python train.py --num_hidden_layers=10 --hidden_size=192 --num_attention_heads=6 --num_key_value_heads=6 --head_dim=64 --intermediate_size=768 --vocab_size=1024 --hidden_act="tanh_gelu" --norm="layernorm" --norm_place="pre" --norm_eps=1e-05 --positions="learned" --qk_norm=false --attn_scale=0.125 --bias="all" --tie_word_embeddings=true --parallel_block=false --init="normal" --init_std_qkv=0.023 --init_std_o=0.023 --init_std_up=0.023 --init_std_down=0.023 --optimizer="soap_variant" --learning_rate=0.00754 --beta1=0.95 --beta2=0.95 --weight_decay=0.093 --lr_head=0.00817 --max_grad_norm=2.0 --warmup_steps=200 --schedule="wsd" --decay_fraction=0.833 --decay_shape="linear" --final_lr_fraction=0.05 --batch_tokens=65536 --max_seq_len=512 --doc_mask=false --train_tokens=204200000 --max_steps=3116 --dataset="wikipedia_en"
Each number is 128 + 32 x the weight over its row's rms, rounded and kept within 0 to 255. Layers, rows and columns count from 0. The size above them is the row's rms in percent of the matrix's.

# layer 6 MLP up, 768x192, rms 0.184, rows 316-333, columns 0-191
size [102 100 104 101 101 104 100  96 100 101  97 103  99  99 106 103 100 112]
[[139 165 128 113 136 119 117 136  69 204 116 128 121 106  70 178 139 116 139 152 142 190 130  92 119 163 168 156 138  99 104 167 124 201 142 105 174 157 151  91 143 108  81  34  76 155  87  82 117  29 133 147 159 140 111 131 132 141 158 169 133  94 134  97 120 137 111 105 123 128 129 122 164  87  77 130 168 104  85 127 161 106 154 130 155  95 156 134 152  94 162  88 208  91 121 112  97 108 136 141 161 117 149 158 145 114 121 180  93  40 134  96 173  74  95 132 157 160 100 144 138 168 139  83  89 166  94 162 110 123 146 116  99 124 151 168 103 133 136 118 173 110 111 144  95 165 115 154 111 135 205  97 115 119  97  93 146 101 147 122 154 191 159 155 113 105 117 179 166 125  94 121 112 185  83 158 139 126 109 123 107 196 182 162 102 116 136 130 155 118  91 174]
 [124 113 137 115 117 124 136  75 114  83 130 205 154 183 103 141  88 128 152 205 107 131 146 167 169  81 141 169 186  73 117 130 148 205 163 138 102 136 123 113  85 193  70  85 154 168 135 131 130 173 118 145 143  82 171 135 132 157  93 165 133 118 124 118  98 107 138  67  85  73 133 154 151 139 135 128 134 114 102 164  99 106 134 156 100 151 124 145  98 118 180 138 152 121 128  59 109 165 115 131 128 171 110 168 127 193 108 104 137  87 115  95  82 132  59 134  89 104 102 166 176 154 121 117 121 106  84 226 160  47 139 139 129 102  62 136 103 110 140  95 121 113 131 148 130 154  98 198 159 121 129 110 177  78  97 100  98 137 157 128  91 153 177 107  93 124 141 101 111 128 102 134 153 107 164  95 111 127 137 155  78 101 157  76 159 103 184 152 125 116 162 106]
 [161 126 113 132 102 134  63  58 134 127 152 146 138 150 127 136 105  99 162  89 114 116  94 124 180 162 130 122 125 156 126  58 151 102  87 170 137 163  73 143 169 115 136  86  96 147 118 113 155 127 176  54 180 134  84 127 146 106 126  82  94 139 122  97  97 104  60 161 115 126  91 162 138 142 103 106 173 192  95 125 130 169  72 115 129 166 179 176 176 158 105 100 136 125 157 100 128 161 111  48 147  96 128 158 161 159  80 135 103  86 152 110 104 131 154 147 164 114  54 118 111  98 135  99 127 102 121 134 157 127 152 170 134 168 133 143  68 197 154  98 161 136 153 128  94 158 144 170 112 100 185 102 101  70 139  54 184 138 120 145 119  88 162 120 175 100 156  88 133 142  90 107 127  64 102 174 134 161 109  65 136 148 162 149 167 127 178 120 125 108 134 175]
 [139 101 143 111  62 170 112 104 172 154 164  90 150 107  98  56 122 149 193 153 154 124 114 107 136 170 156 131 186 178 191 132  97 104 172 134 146 138 121 137  87 106 180 118 162 101 114 146  92 108 136 121 115 134 129  46 100  65 145 155 107 129 142 106 155 137  93 120 130  99 102 116 172 116  97 151  87 111 109 124 148 147  84  75 127 160 113 103 171 117 126 136 181  66  43 159 102 181 152 132 168 102  84 172 153  78 132 107 135 231  79 134 115 129 145 141 169 121 126 151 127 161 126 137 108 141 147  99 123 116 107  67 133 173 142 213  83 166 149 129 101 155 105 123 131  98 123 111 142 142  48 131 145 150 160 114 110 175 120  99  89  86 114 111 173  87 130 118 104 133 106 102 147 143  77 125  70  67 147 150 120 132 155 113 111 164 152  90 187 150 153 111]
 [ 89 129  95 131  87 125  81  68 119  96 117 114 174 102 125  85  81 163 118 154 164 190 135 140  97 137  72 112 126 118 188 103 110 168 135 148 167  97  95 136 175 142  99 155  83 101  51 120 151 127 141 126 168 174 113 101 165  98 140 144 123 140 133 174 109 152 137  70 116 161 170 126  77 122 150 121 121 109  78 123  97 152 122 110 188 170 139 134 176 111 121 131 100 118 122  69  99 172 134 138 130  71 131 164 113 100  87 119 158 138 112  97 162 107 131  86 128  99 124 152 137 148  97 121 136 132 109 157 237 120 144  70 157 128  41 100 151 121 106  71 127 150  78 145 116 115 179 104 186 180 193 121 109 129 156  59 125 174 111 165 116 107  80 115 148 144 182  38 104 136  95 109 129  87 151  90 151 137 107 128  98 152 114 152 122 176  97 133 157 115  92 125]
 [139 148 134  81 157 111 111 137  92  84 132 141 128 136 128  66 114 171 135 144 213 118 168 142 134 103  88 101  82 127 148 147 175 142 128  66 107 144 132  83 151 120 162 121 121 134 127 151 132  50  73 166 125 178 110 145  94 149 101 118  85 161 148 171 109 114 148 118 133 108 183 100  86 168 160 169  86 101 127 105 109 156  85 137 203 116 144 121 170 218 134 146 108 174 165 136 119  98 119 104 103 142 100  86  94 151  94 159 130 144 123  86 138 130 117 160 102 172  90 158 169 143 129 129 169 135 125 145 140  82 114 172 160  72 171 107 192 165 104 123 145  85 136 177 165  72 153 107 112 134 138 156 142 134  92  55  88 102 126  86 112 176  92 133 162 149 113 143 116 164 168 134 114  96  76  62 100 154 169  80 138  41 122 145 126 114  82  95 153 126 144  80]
 [153 155  98  59 146 156 137 127 107 135  64  96 106 126 144 130  86 129 145 103 130 129 137  80  94 112 147 148  94 104  82  72 169 133 191 106 193 141 131  90 114 146 102  78 174 117  85 129 164 149 155 156  93 145 126 112 123 162 145 170  85 193 157 165 177 145 117 106 137 176 160 145 125 128 141 151  82 102 173 143 104 188 168 140 102 132 110 163 139 101 119  79 132 124  78  99 127 120  89 142  63 123 110 139 140 136 109 131 111 106 141 135 210 172  63 184  72 105  93 183 103 139 141 129 159  36 124  94 115 156 115 141  94 103 119 103 100 163 159 183 149  94 154 125  86 117 126 175 125 122 129 144 145 157 172 101 177 128  92 138 116 157 123 177  80  64 140 102 116 139 126  96 147  86 164 131 199  96 115 164 187 166 173 129 172  98 133 110 165 114 167 131]
 [115 147 156 136 134 151 118 119 174 124 105  99 145 177 174  88 112 145 100  81 147 181 149 161 145 121 149 115 137  62 146  95 132 131 134 116 107 123 212 151 154 172 192 125 113 119  79 137 154  79 121 155  84 185 152 164  69 132 110 112 191 117 143  93 142 172 150 145 125 159 162  60 127 141  84 201 145 128 118  84 128 146 101 166  91 112 158 112 113  95 107 124 126 132 104 196 144 166 121  73 116 159 165  97 190 136 141 112 124  86 136  69 109 148 154 117 163 119 143  78 206 193 129 168 113 142 113  82  57  86  98 121 185  92 128 157 118 110 201 114 154 138 136 129 139 133 147 135 132 110  89 135 196 151 155 124 119 134 150 165 119 100 123 109 172 145  83 133 124 166  81 124 123 151 113 132  88 144  85 201 151 151 153  89 113 145 100 150 107  76 113  68]
 [104 164 136 103  86 171 188 112 127 188 124 195  81 149 151 121 126 190  95 134 174 112 124  80 135  86  63 177 117  87 159 117 127 178  79 108 138 136 121 125 147 104  88 113 158 145 175 180 119 127 102  74 117 131  97 114 111 106  84 101 134 155 183 140 112 144  68 128 160 153  79 202  83  96 107  97  59  74 114 110 185 134 142  94 121 107 117 133 125 148 128  94 131 125 107 189 166 103 142 114 124 108 142 139 161 152 161 132 112  74 104  72 158 114 158 117 134 162 147 185  78 132 122  91 125  97  95 141 123  98 109 135 121 153 125 125  99 110 143 131 146 105 136 157  87 148  92 223  81 115  70 115  93 115  50 144 104 146 110 107 113 166 134 135 134 119 147 180 139 129 148 159 148 158 126  72 177  76  65 173  59 120 165 101  96 141 143 100 116 150 133 128]
 [134 100 122 136 155 118 159 109 113 123 165 112 139 120  78 105 203 152  64 143 155 124 121  83 124 122  62 105 116 149  71 148  97 105 133 179 139 169 140 125 140  98 129 181 140 162  82 147  93 146  95 138 176  42 121 124 119 160 140 103 155 108 152 152  95 216 105 133 120  50 121 130 109 151 104 150 140 131 122 142 164  83 146 150  97 148 175 145 144  93 163  95 161  86  89 123 140 163 144 113 107 162 116 134  99  86 121 148 140 125 114 143 167 130 128 159 142 161 139 135 156 137 203 104  99 146 108  96 150 124 161 164  53  27 122  84  95 180 122 118 201 151 154 125 149 142 117  89 110 152 145 182 140  95 102 128 124 127 210  44 127 161 173 133 147 103 145  95  87 113 147  82 150 154 105  93 160 139 146 155 108 157 157 113 111  96 131 142 198  86 104 157]
 [135 221 154 197 132 148 112 164 108 111 131 131 148 152 113  82 143 121 103 104 108  89  60 135 145 163 136 153  93  85 164  94 177  74  92  99  94 107 173 142 115 119 122 188 127 119 188 112 156 115 143  89 210 141  69 157  90 121 112 142  52  97 107 129  90 157 163 102 138 118 130 109  93 113 182 122 132  99 169 126 127 104 145 142 126 127 139 139 134 167  96 117 101 149 134 138 107 162  31 147 102 142 160 136 145 116 135 113 123 131  58  93 122 133 174 175 135  72 121 134 135 130 157 102 148 143 161 111 106 203 132 137 167 115 136 164  83 102 112 162 142 137 126 123 155 163 118 130 122 126 126 108 119 180 136 177  98 119  57 140 105 152 147 103 171  99 192 112  80  37  83 143 154 145 109 140 144  73 105 109 179  94 147  81 118 110 118 106 100  46 112 125]
 [124 100 146 108 133 104  73 124 115 126 122 102 201 111 100 157 125 188 158 151 167 204 159 150 179 134 142 115 123 143  79  53 108 135 144 149 100 186 134 110 126  96 116  94 158  81  71 159 110 133 151 125  98 164 109 118 114  88 152 153  92 131 135 136 149 166 161 153 143 135  67  96 152 106 131 174 146 114 102 164 109 132 122 105 133 120 147 166 159 146  87 131 139 189  83  79 147 117 123  99 109 138 140 111 149  70 164 110 162 188 153 111  86 122 153   5 118  55 140 128  98 103 101  98 172 147 181 133 216 116  91 136 157 183  86 118 118 111 158 135 123 126 106 141 165 115 143  63 140 164 127 118 166  80 124  95 122 147 138 113 136 152 178 175 138 115  61 138 145 144 147 138 104 159 165  61  81 127 165  87 143 161 116 153 123 140 192 124 108 122 128  98]
 [137 132 160 134 140 130 123  95 121 142 127  69 187 133 179 133  84  99 153 108 149  76 132 114 111  96 137 117 118 155 132 106 165 164 133 130 145 174 191 168 129 117 120 122 137 167 165  83  67 131 121 133 161 126 156  81 116 132 102 159 112 156  72 176 127 188 106 174 168  90  43  90 119 152 186  91  94 133 147 111 156 164 155 177 149 143 128  70  95 124  57  86  81 154 120 115 172 107  92 109 108 111 171 126 145 107 175  92 144 149 168 115 116  95 151 141 138 171 109 140 166 172 138 144 156  98 146 123 155  82 115 126 183 125 128 132 141 123 130 102 143 111 120 185 145 140 150 147 124 130  87 125 208 158 116 156 147 153 122 193 149 150 119  97 124 149 107  79  90 101 110 152  37  83 108 128  93 122 122 196 126 115 102 106 150 189  38 151 166 193  96 132]
 [105  94 158 106 153 153  81  86 141 151 172 143 160 154 143 100 146 126 119 120  90  94 126 126 114 192 115 128 128 177  73 155 141 150  67 155  71 116 109 101 129  88  99 170 160 180 135 122 137 164 152 139 176 143 160 115  36 139 147 175  98 119 132 135 128 200 108 167  93 151 127  97 129 113 114 129 174 116  62 196 121 152 150 124 118 163  83  93 143  72 135 111 118 142 153 125 206 115 155 137 132 176 144  99 108  81  55 123 137 161 205 200 124  75 122 117 113 142 128 159 150 127 104 159  92  71 120 174 190 119  96  90  70 115  67 116  99 116 105 100 150 135 107 157 196 107 141 117 144 138 109 141 147 106  66 128 190 124  67 140 109 149 125 159 159 149 134  69 154 132 146 139 132  60  92 116 139 107 129  91 150 124 157 137 132 105 138 158 114 137  86 134]
 [ 99  56 134 155 148 121 103 172 142 146  51 129  88 153  71  85 178 175 165 161 129 123 158 173 109 121  40 140  92 122 156 161 181 132 148 115 105 172 125 142 172 121 169 120 158 111 123 162 113 127 157 162 154  80 107 159 137 171 134 134 128 104 149 152 116 154 178 134  65  92 138 104  76 115 146 112  90 162 170 197 169 150  98  39 178 184 138 134 130 143 123 115  63 133 133 112 141 143  36 144  56  53 103 109 148 132 116 115 138 110 144 104 139 121 137 145 127  84 144 128  99  89 110  71 105 153  93 112 129 123 137 110 133 114 163 114 162  70 154 143 135 149  53 145 132 134 131 156 136 128 153  68  62 106 171 147 145  77  92 135 124 184 108  95 130 124 155 122  95 140  62 128 158  93 139 149  88 150 125 128 129 139 125 100  88 121 153 158 128 134 101 148]
 [ 90 132 104 173 161 112 111  87 129 175 111 119 162 135 146  92 189 178 112  80 104 189 148  59 171  90  94 159  72 206 173 156 148 124 189 125 148 172 128 107 147 154 118 130 117 105 135 135 184  90 129 134 116 158 116  88  99 127 176 189 150 180  60  70 124 140 144 138 122  90 174 150  97 119 125 143  74 149 115 104  69 152  92 147 175 162  86  75 199 140 112  67 176 172 141  82 144 100 102 150 121  68 140 131 130  73 130  69 133  93  68 125 161 131  98 110 157 135 141 114 184 178 116 117 176  93 123 132 107 116  97 133 156 156 100 141  84 131  76 163 110 114  98 100  91 140 127 158 139 146 147 124 114 126 166  97 161 137 102 124 138 130 144  91 143 114 141  84 142 123  91 125 127 125 164  66 193  92 130 103 135 109 140 147  74 135 165 122 151 141 116 102]
 [154 145 115 140  90 127 172  94 157 129 158 103 162  93  99 188 169  53 104 105 126 139 118  79 147 111 195 119 128 124 120 150  79 142 130 116 155 129 180 114 106 120 134 119 175 124 157 141 119 175 133  94 131 164 137 137  93 127 144 129 112 107 100 107 133  99  50 135 145 175 133 200 102 111 193 128  87  96 132 122 197 133 131 109 122  91 153 129 145 158 110 114 105  75 123 142 124 115 128  97 105 115 105 161 128 159 178 136 104 154 110 148 122 139 148 154 141  87  76  97 125 165 153  68 197 187 109 174 117 102 152 136 103  90 103 142  64 120  89 132  82 143 167 138 158 107 108 110 129  96  95 148 132  53 124  35 107  71 206 119 156  81 117 133 139 110 201 156  45 148 146 150  68 114 145 136  90 158  67 144 142  81 121  97 168 138 156 145  97 111 148 135]
 [136 128 121  82 134 183 140 173 125 140 166 112 121 156 122  64 131 161 117 110  78 151 113 135  82 183 112 111 145 131 171 138 120 121 116  43 162  99 156  87 106 153  79 141  93 122 114 123 125 122 129 150 102 132 173 114 107 168 120 155 170 187 136 159 143 133 121 150 123 157 164 151  96 147 100 147 157 141 122 150 189 144 127 139 125 109 149  86 138 120 106 142 216 142 175 159 157 143 142 140 141 143 192  98  73 163 153 112 114  83 153  97 102 165 147  85 182  91 108  89  81 124 116 100 126 180 120 122 143  76 187 121 130 158 151 131  95 106 163 146 132 184 124 102 131 103  93 113 159 112 143 175 110 121 121 117  96 102 152 142 157 180 130 118 143  31 166 102 141 116 104 148 140 104  71 155 113 111 131 164  85 101 138 116 133 215 100 135  29  26 151  74]]
# layer 6 MLP down (transposed), 768x192, rms 0.19, rows 316-333, columns 0-191
size [ 98  93 112 104 101 112 102  95  94 105 100  85  96  97 101  99 104  88]
[[111  71 106 133  69 132  99 130  60 143 101 167 124  97 138 105  75 125 141 172 111 164 191 146 104 117 146 140  78 133 104 174 103 123 124 134 154  59 181 222  83 105 151 145 163 152 106 111 102 106  85  63 118 131 103 144 129  96 121 101 101 136 130 163 155 183 180 141 101 152 108 156 147 167 180 181 146  92 142 136 122 144  71 171 127  78 157  79 102  60 150 147 123  82 187 135 152 113 129 164  86 115 116 167  90 151  76  77 129 163 153 142 186  98 142 154 137 137 133 138 117 110 120  95  99 106 170 138 173 149  91  79 132  55 136  90 132 147 102 118 135 142 110 161 189 110 135 112 150  75  68 153 118 153  86 128 112 106 114 117 104 111 152 149 156 111  88  97  85 108 154 157  77 135 103 181 113 155 122 146 109 149 125  48 123 163 141 175 147 147 140 142]
 [109 166 141 106 119  94 131 139 114 120  88  69 156 154 178 120 146 149 140 145 113 123 139 143 127 109 210 141  51 123 169 161 113  95 167 151 106 189 138  57 168  93 136 165 158  82 167  94 148 141 124 145 116 157 101 171 179 169 171 140 188 113 109 165 106 100 146  69 140 100 145 113 180 201  99 115  93 142 173 157 158 158 116  98 124 127 140 116 203 110 145 133 147 116  94 132 179  45 172  95 104 153 100 115 116  84 171 147 132 124 140  64 137 152 102 154 117 191 141 184  62 127 165 108 143 185 179 107 124 167 112 148 140 113 180 159  85  96  99 109 102 110 127 139 151 128 153 104 110 119 130 113 173 175  99 119 100 152 128 147 137  55 138 130 130 175 114 181 153 156 147 135 142 118  93 150 119 136 149 174 115 116  85 168 109 126 176  66 129  79 122 110]
 [156 148 161 150  99 130 148 113 101 114 140 115 106 144 187 142 148  87 117 149 116  71  97 120 131 186 134 123 137 144 103 116  87 142 135 139 205 107 160 115 131 123 114 131 158 150 120  76 104 101 115 140 139 194 127 152 138 158 136 103 164 154 136 156 186 176 122 123 143 129 171 123 159 148 122 115 215  99 101 200 102 191 139 140 108 153 132 161 130 134 103  82 124 111 171 132 109 133 165 110 138 168 140 197 117  38  99  73  84 144 182 119 138 168  79 149  80 171 119 143  84 176 121 138  93 126  97 101 107 198 140 162  84 110 150  75 119 118  89  90 134 112 118  80 156 175 118 126 137 142 209 133 112 134  77 138 168 148 159  93 109 123 108 126 139 124 141  98 169 134 122 129 227 136 122  93 115 171 125  91 172 136 169 148  64 154 191 135 181  74 125 129]
 [134 164 135 108 144  97 155 100 158 109 148 127  70 180 185 155 170 105  78 150  85 104 160  97 152 152 138 147  27 103  84  91 138 133 138 154 108 124 154 102 118 211 154 136  90 105 115 134 166  99  84 123 183 104 147 139 167 125 108 143  92  98 159 135  97 143 169 144 142 115 109 163  81 137 139 129 130 112 137 126 150 144 138 130  56 125 162  97 141 143 131 165  72 116 195 115 146 149 143 146 131 111  79 131 137 131 115 155  81 119 138 134 138 135 172 169 156 184 102  91  91 130 207  98 103  88 149 163 126  87 127 122 117  98 104 111 172 196  99 169 190 118  94 161  83 106 200 103 145 158 131 123  91 147 145 154 140 169 158 108 184 155 138  95 105  90 136 113 125 135  59 126 148  39 170 109 154 154 142 170 109  86 142 128 190 108  72 147 150 109 158 170]
 [134 118 148 127 151  71 112  62  80  73 108 125  68 136 108  94  87  75 174  52 101 122 117  59 112 213 125  74 125  98  67 114  95 166 130 110  96 139 149 128 184 155 138 111 109 131 111 140 120 144  82 110 116 127  99 107  84 135 135 112 159 156 158 119  95 104  89 102 152 111  97  76 106 116 134 117  90 118 150 157 128 106 112 151 123 129 115 133 115 121 217 188 112 147  46  63 187 134 132 100 113  92 128 174 129  84 137 133 136 144 150 133 186 134  67  91 161 123 106 127 123 174 160 154 110 148 124 116 153 210 146 126 148 153 123  98 166 119 100 146 130 117  92  62 102 172 143 152 104  82 117 142  98  98 132 165  85  95 140 169 125 133 185  71 122 137 157 162 155 141  96 106 147 146  72 111  54 112 136 147 141 146 154 110 110 153  69  93 151 143 154 133]
 [133  38 128 145 135 126 126 120 143 144 120 120 151 119 144 145 175 129  74 214 172 132 158 131  70 203 137 185 170 191 121 153 133  75 100 121 192 102 120 102 111 192 115 192 132 131 116 112  84 141 164 104  90  79  93 133 134  94 110 138 153 126  78 179 145 163  83 119 151  90 147 111  81 157 124 128 151 131 167 107  96 125 120  86  90 120 158  89 142 107 162 147 142 139 142 161 136 183 169 170 137 129 155  72 142 147 116 133 140 162 127 133 184 142 113 122  68 159 123  53 116 147 109 131 128 127 121  94 121 139 141 106 166 147 159 198 116 141 157 140 112  86 118  78 140 139 125 100 154  95 164  77 153 114 223 127 157 107 137 157 150 123 116 147 131  98 123 110 112 124 108 142 191 103 108 180 150  52 149 112 158  97 149 158  78 109  95 179 101 199 121 142]
 [129 151 133 146 100  83  98 167 100  86  99 140 141 106 102 128  88 118 141 135  83 143 176 127 176 147 113 101 112  79 136 157 126 124 168 157 101 131 142 145 113 121 145 166 156 114 143 141 138 112  88  97 163 126 113 140 115  96 145 108  94 146 166  61  94 133 157 113 130 113  42 105 152 166 120 151 127  67 151 110 159 118  97 133 143 166  69  65  96 170 121  70 107 161 181 145 189 131 117 146 159 134 126 114 164 156 128 114 193  87 196 145 164 127 145 139 169  66 120  92  66 114 123  79 152 111 115 157 114 133 172 112  66 114 161  83 147 153  88  89 203 107 133 126 197 173 103 132 141 112 119 105 109 141 126  98 128 147 139 145 160 102 104 200 133 195 142 171 103 142 175  94 185 164 149  93 135 159  82  82 136 148  99 122 182 111 169 180  75 187 136 154]
 [179  98  57 176 134  90 145 131 153  95 160  76  64 159  93 170 157 197 103 179 156 107 140 139 114 165 132  59 159 124 137  64 139 182 102 135 128 113  84 123 112 127  77 119 112  94 196 149 104 109 132 113 151 134 101 158 102 116 156  96 110 146 172 149 157  86 181 112 138 119 142  88 134 139 137 130 118 144 115 146  83 100 116  98  84 156  82 169 174 174 109 120 133 108  92 103 127 126 163 129 136  98 126 103 147 181  93 147 121  86 156  99 107 162 219 144 130 160  69  85 112 132 158 116  97 174  66 203 123 133  96 151  53  84 152 177 127 143  96 129 147 153 113 122 151 129 123  55 138 137 112 122 141  96 186 178 152 103 138 171  86 187 116 100 139  93 131 120 158 164 147 107 103 147 128 135 161 132 124  86 135 109 145  79 111 102  93 127 121  84 148 190]
 [ 98 116 172 169 183  78 150 145 176 208 131 120 153 104 131  77 158 158 125 109 157 122  90  92 173 181 120 123 135 107 105 103 151  89 114 121 107 120  62 182 149 117 118 162 110  70 142 136 125 126 139 110 143 104 162  91 178  68 105  91 154 148  95 180 107  98 101 154 110 148 149 109  94 129 133 172 101  80 127 180 125 177 103 117 185 174  80 154 120 126 153 103 171 105  95 102  85 130 166 114 188 177 161 131  38  86 137 148 122 128 132 134 123 160 135 159 103 128 194 196 100 142 172 154 138 107 106  57 133 156 121 131  88 141 137 102 103 156 147  46 121 135  86 147 164  96 132 125 115  63 128  85 144 129 134 139 169  80  91 138 140 117 124 134 137 117 130 107 110 101 153 137  89  93  88 131  81 104 116 175 120  90 129 104  58 188 116 110  88 173 116 146]
 [149 147  99 151 159  69 146 114 115 123 172 193  64 167 185  95  82 107 115 134 132 168 166  91  85 111 164 159 155  82 161 173  81 220 128 155 199 128 175  89 142 195 106 147 136  69 144 116 131 159 113 161 136 153 138 115 121 149 123 123  86 162  79 132 151 126 149 150 149 101 154 140 139 124  98 137 154 149 110  76  88 129  64 128  92 118 127 115  93 126 136 140 108 182  69 165 142 115 104 107 119  88 132 106 109 136  87 126 169 118 177 196 115 147 153 107 107  95 164 139 145 128  65 183  69 158 123 169 173 111 133 156  92 144 141 153 155  88 136 119 128 111  68 174 150 104 112 129 142 164 109 158 119 111 193 110 113 117  93 113 135 132 113 123 118 177 170 150 199 171  65 161 173  88 139  94  99 136 105 152  90 129 139 177 113  63 118 129 134 120  88 126]
 [168  79  99 138 156 145 191 101 168 125 111 180 127  97 136 161 119 187  80 129 129 125 192 125 124 128 107 127  91 137  98 152 177 109 157 113 143 157 163 128 116  99 114  40 187 170  70 132 176 126 186  77 125 114 134  92 107 151 139  63 114  92 198  98  80 102 148 157 130 137  84 131 189 148  78 127 128 148 178 101 143 171 133  66 137 183 180  90 178 130 126 109 168 179  93 111 125 132 121 113 191 103  88 137 135 173  72 116 118 147 185 146 118 125 120  89 119 138 123 130  96 202 131 126 143 128 156 100 130 100 174 147 117 123  72 136 177 120 178 120  94 155 116 194 142 115 140 154 148 124 114 177  63 146 112  57 142  96 155  86 133 129  71 165 131 125  90 114  97 129  82 117 127 168 138 121 132 116 123 161 138 117 128 160  98 190 112 142 137 136 141 137]
 [130 130 144 111  96 129 110 173 180 118 124 144 136 129 174  88 139 160 127  76  99 130 169 114 108 195 158 122 116 139 162 153 131  82 104 158 154 125  98 125  67 119 123 122 108 156 146 116  67 145  71 149 130 134 102 167  97 136 125  86 110 137 146  96 140 167 105 190 238  98 118 127  71 167 114 121 185 141 140 109  85 180 112 113 189 139 115 108 119 134 101 164 106 100 135 123 115 103  48 132 120 137 156 165 115 155 121 129  88 129  80  44 143 111 111 190 155 182  84 161 125 181  69  99 133 112  86 174 142  88 148 194 165 188 141 112 134 136 110  84 119  91 119 144 163 102 174 127 125 109 136 159 118 183 177 106 155 166 115 136 124 123 121 109 105 142 152  98 133  61 186 155 119  82 143 151  54 133 117  79 124 111 126  92 164 110 142 152 142  65 140 105]
 [ 81 141 157 167 171 112  91  99  88 131 123  92 119 135 145 132 137  86  90  92 125 102 107 118 114 120 123  72 162 165 142 119 110 141 100 145 172 134 197 140 107 135  76 134 112 149  98 122 130 127 135 162 107 148 183 153 168  76 116  49 133 117 153  58 181  97  84 175  82 136 144 122 120 167 137 199  48 202 118 113 192 164 133 126  81  84  82 170 130  84  95 154 152 145 100 122 114 145 165 130 200 127 172 146 122  70 174 123 106 173 149 155 139 103 134 128 113 104 125  97 143  95 116 109 107 167  87  73 120  98 107 130 151  97  75 149 134 195 163 111 127 116 148  90 152 147 115 133 132 126 150 131 168 188 154 103 113 125 125 114 167 101 131 138  80  83 199 112 121 149 104 191 117 145 126  79 117 150 106 116 145 172 163  60 154  98 105  91  97 146 161 155]
 [ 89 137 103 115 144 107  98 133 149 153 127 117 134 162 145  75  94 127 118 123 180 128 127 134 136 147 196 216 148 185 139 117 135  92 136 121 152 137 117 132  88 148  49 110  84 103 123 151 155  89 113  95 100 113 124 184 159  71 137  93 228 154  95 135 152 107 105  96  37 123 104 145  98 107 177 141  98 112 160 132 130 156 144 162 140  95 148 138 126 119 135 152 124 122 124 136 172 166 139 139 134 103 157 173 134 155 143 104 121 159 213 110 165 105  72  89 159 103  81 145  70 108 181 150 177 130 142 153 152 183 161 113 134 110 156 116 125 100 118 152 109 141 134 135  53 134 111 139  46 117 123 199 129 130 161 188  97  96 101  89 125 175  97 117 147 158 164 138 124 182 152 119 107 149 104 164 170 173 175  94 153 166 129 175 162 182  90 140 110 137  86 117]
 [145 137 113 119 135  84 166 166 170  88 101 114 144 117 203 100 133 103 143 155 158 120  73 111 142 155  93 141 124 171 107 123 100 142 136 121  59 124 192  76 147 184 123 108 164 131 120 127 193 101 138 117 173 113  97  83  89 134 158 170  87  92 158 135 158  91  84 186 197 136  84 167  98 143 148 149 110 122 108 136 139 147 142 109 158 119  74 131 161 118 134 140 117 102  44  86  81 103 132 131 119  45 126 159 124 155  79 101 113 127 180 157 145 126 124 106 139 121 110 171 169 150 137 147 125 197 126 152 127 122 146 153 183 180 161 142 159 187 177 131 170 146 145 161 109  99 133 116 128 174  91 131 123 133 167 147 133 150 145 108 112 101 104 145 110  37 157  63 168 114 181 145 137  92 115 155 171 130 145 138  59 154 104 115 123 108 106 139 135  75 148  45]
 [135  73 125 143 132 148 139 108 140 106  98 153 132 161 136 118 101  74 120 140 129  76 183  96 178 129 201 126 107 153 199  55  97 182 142 142 177 130 201  90 121 167 122 175 144 123 115  92 126  38 127 118 144 127 112 133  60 184 144  80 140 139 168 128 141  82 107 117 104 157 123 138 158 140 138  85  98 124 126 117 111  67 124 198 130 106 162 130  90 142 188 157 123 185 123 117 132 106 114 137  97 121 165 175 124 151 143 121 123  94 133 109 200 157 114 105 102 162  99 151 127 109 121 122  83 164 140 166 126 120 157 110 104  62  88  77 147 151  83 150 100 189 125  73 141  80  54 164 155 158 127 142  53 167  65 132 170 116 117 112 109 135 128 122 157 126  93 116 109  99 138 129 133 137 125 187 126  92 141 167 107 154 126 161 111  96 113  87 162 169  81 162]
 [111 101 130  77 188 138 134  89 116 125 188 116 122 131  54 141 101 117 110  98  88 146 128 179  94  83 111 108 168 111 100 134 112  43  94 163 115 126  59 139 143 124 152 172 100  79 160 158 123 128 109 154 125  54 118 116 158 126 112 160 102 111 112 134 109 137  99  82 164 112  82 182 112 157 100 124  72 130 142 142 130 120 143 151  98 136 130  99 155 101  66 148 155 159 144 131  97 137 157  89  91 116 142  76 112 102 131 104 131 148 117 181 144  93  83 142 202 106 136 152 147 108 142 142 156  32 115 156 125 134  88 108 117 145 141 151 145 130 102 188 151  59 109  54 127  85 148 185 103 141  87 151 151 139 110  86 163  85  90 122 157 118  78 123 112 145 178  93  94  70 114  89 166 191  63 184 168 146 155 147 135 114  95 127 148 119  91 127 146 180  93 124]
 [133 172 128  80  63 186 156 117 112 141 107 141 143 104  86 174 159  87 200 129  97 103 125 159 115 148 146 113 152 146 115 136 115 109 150 163  99 128 140 136 121 175 142 111 125 123 137 122 129  57 165 103 140 103 109 127 193 112 118 122 167  90 111  98 153 133 163  68 111  74  93 113 125 120  89 112 110 168 140  93 186 138 172  87  88 104 174 121 131 161 110 105 130 128 139  93 102 160 103 173 124 147 164 150 117 147 160  56 164 116 143 107 141 102  68 104 133 131 152  77 198 102 151 137  87 156  94 157 117 187 108 137  82 159 169 158 117 160  58 108 108  87 119 162 166 140 158 148 166 102  97 174  79 122 188 157 162  93 134 131  87 131  36 184 154 163 119 145  90 122 143 119 136 132 129 203 127  88 107 168 127 125  97 125 163 167  85 164  85 133 119 204]]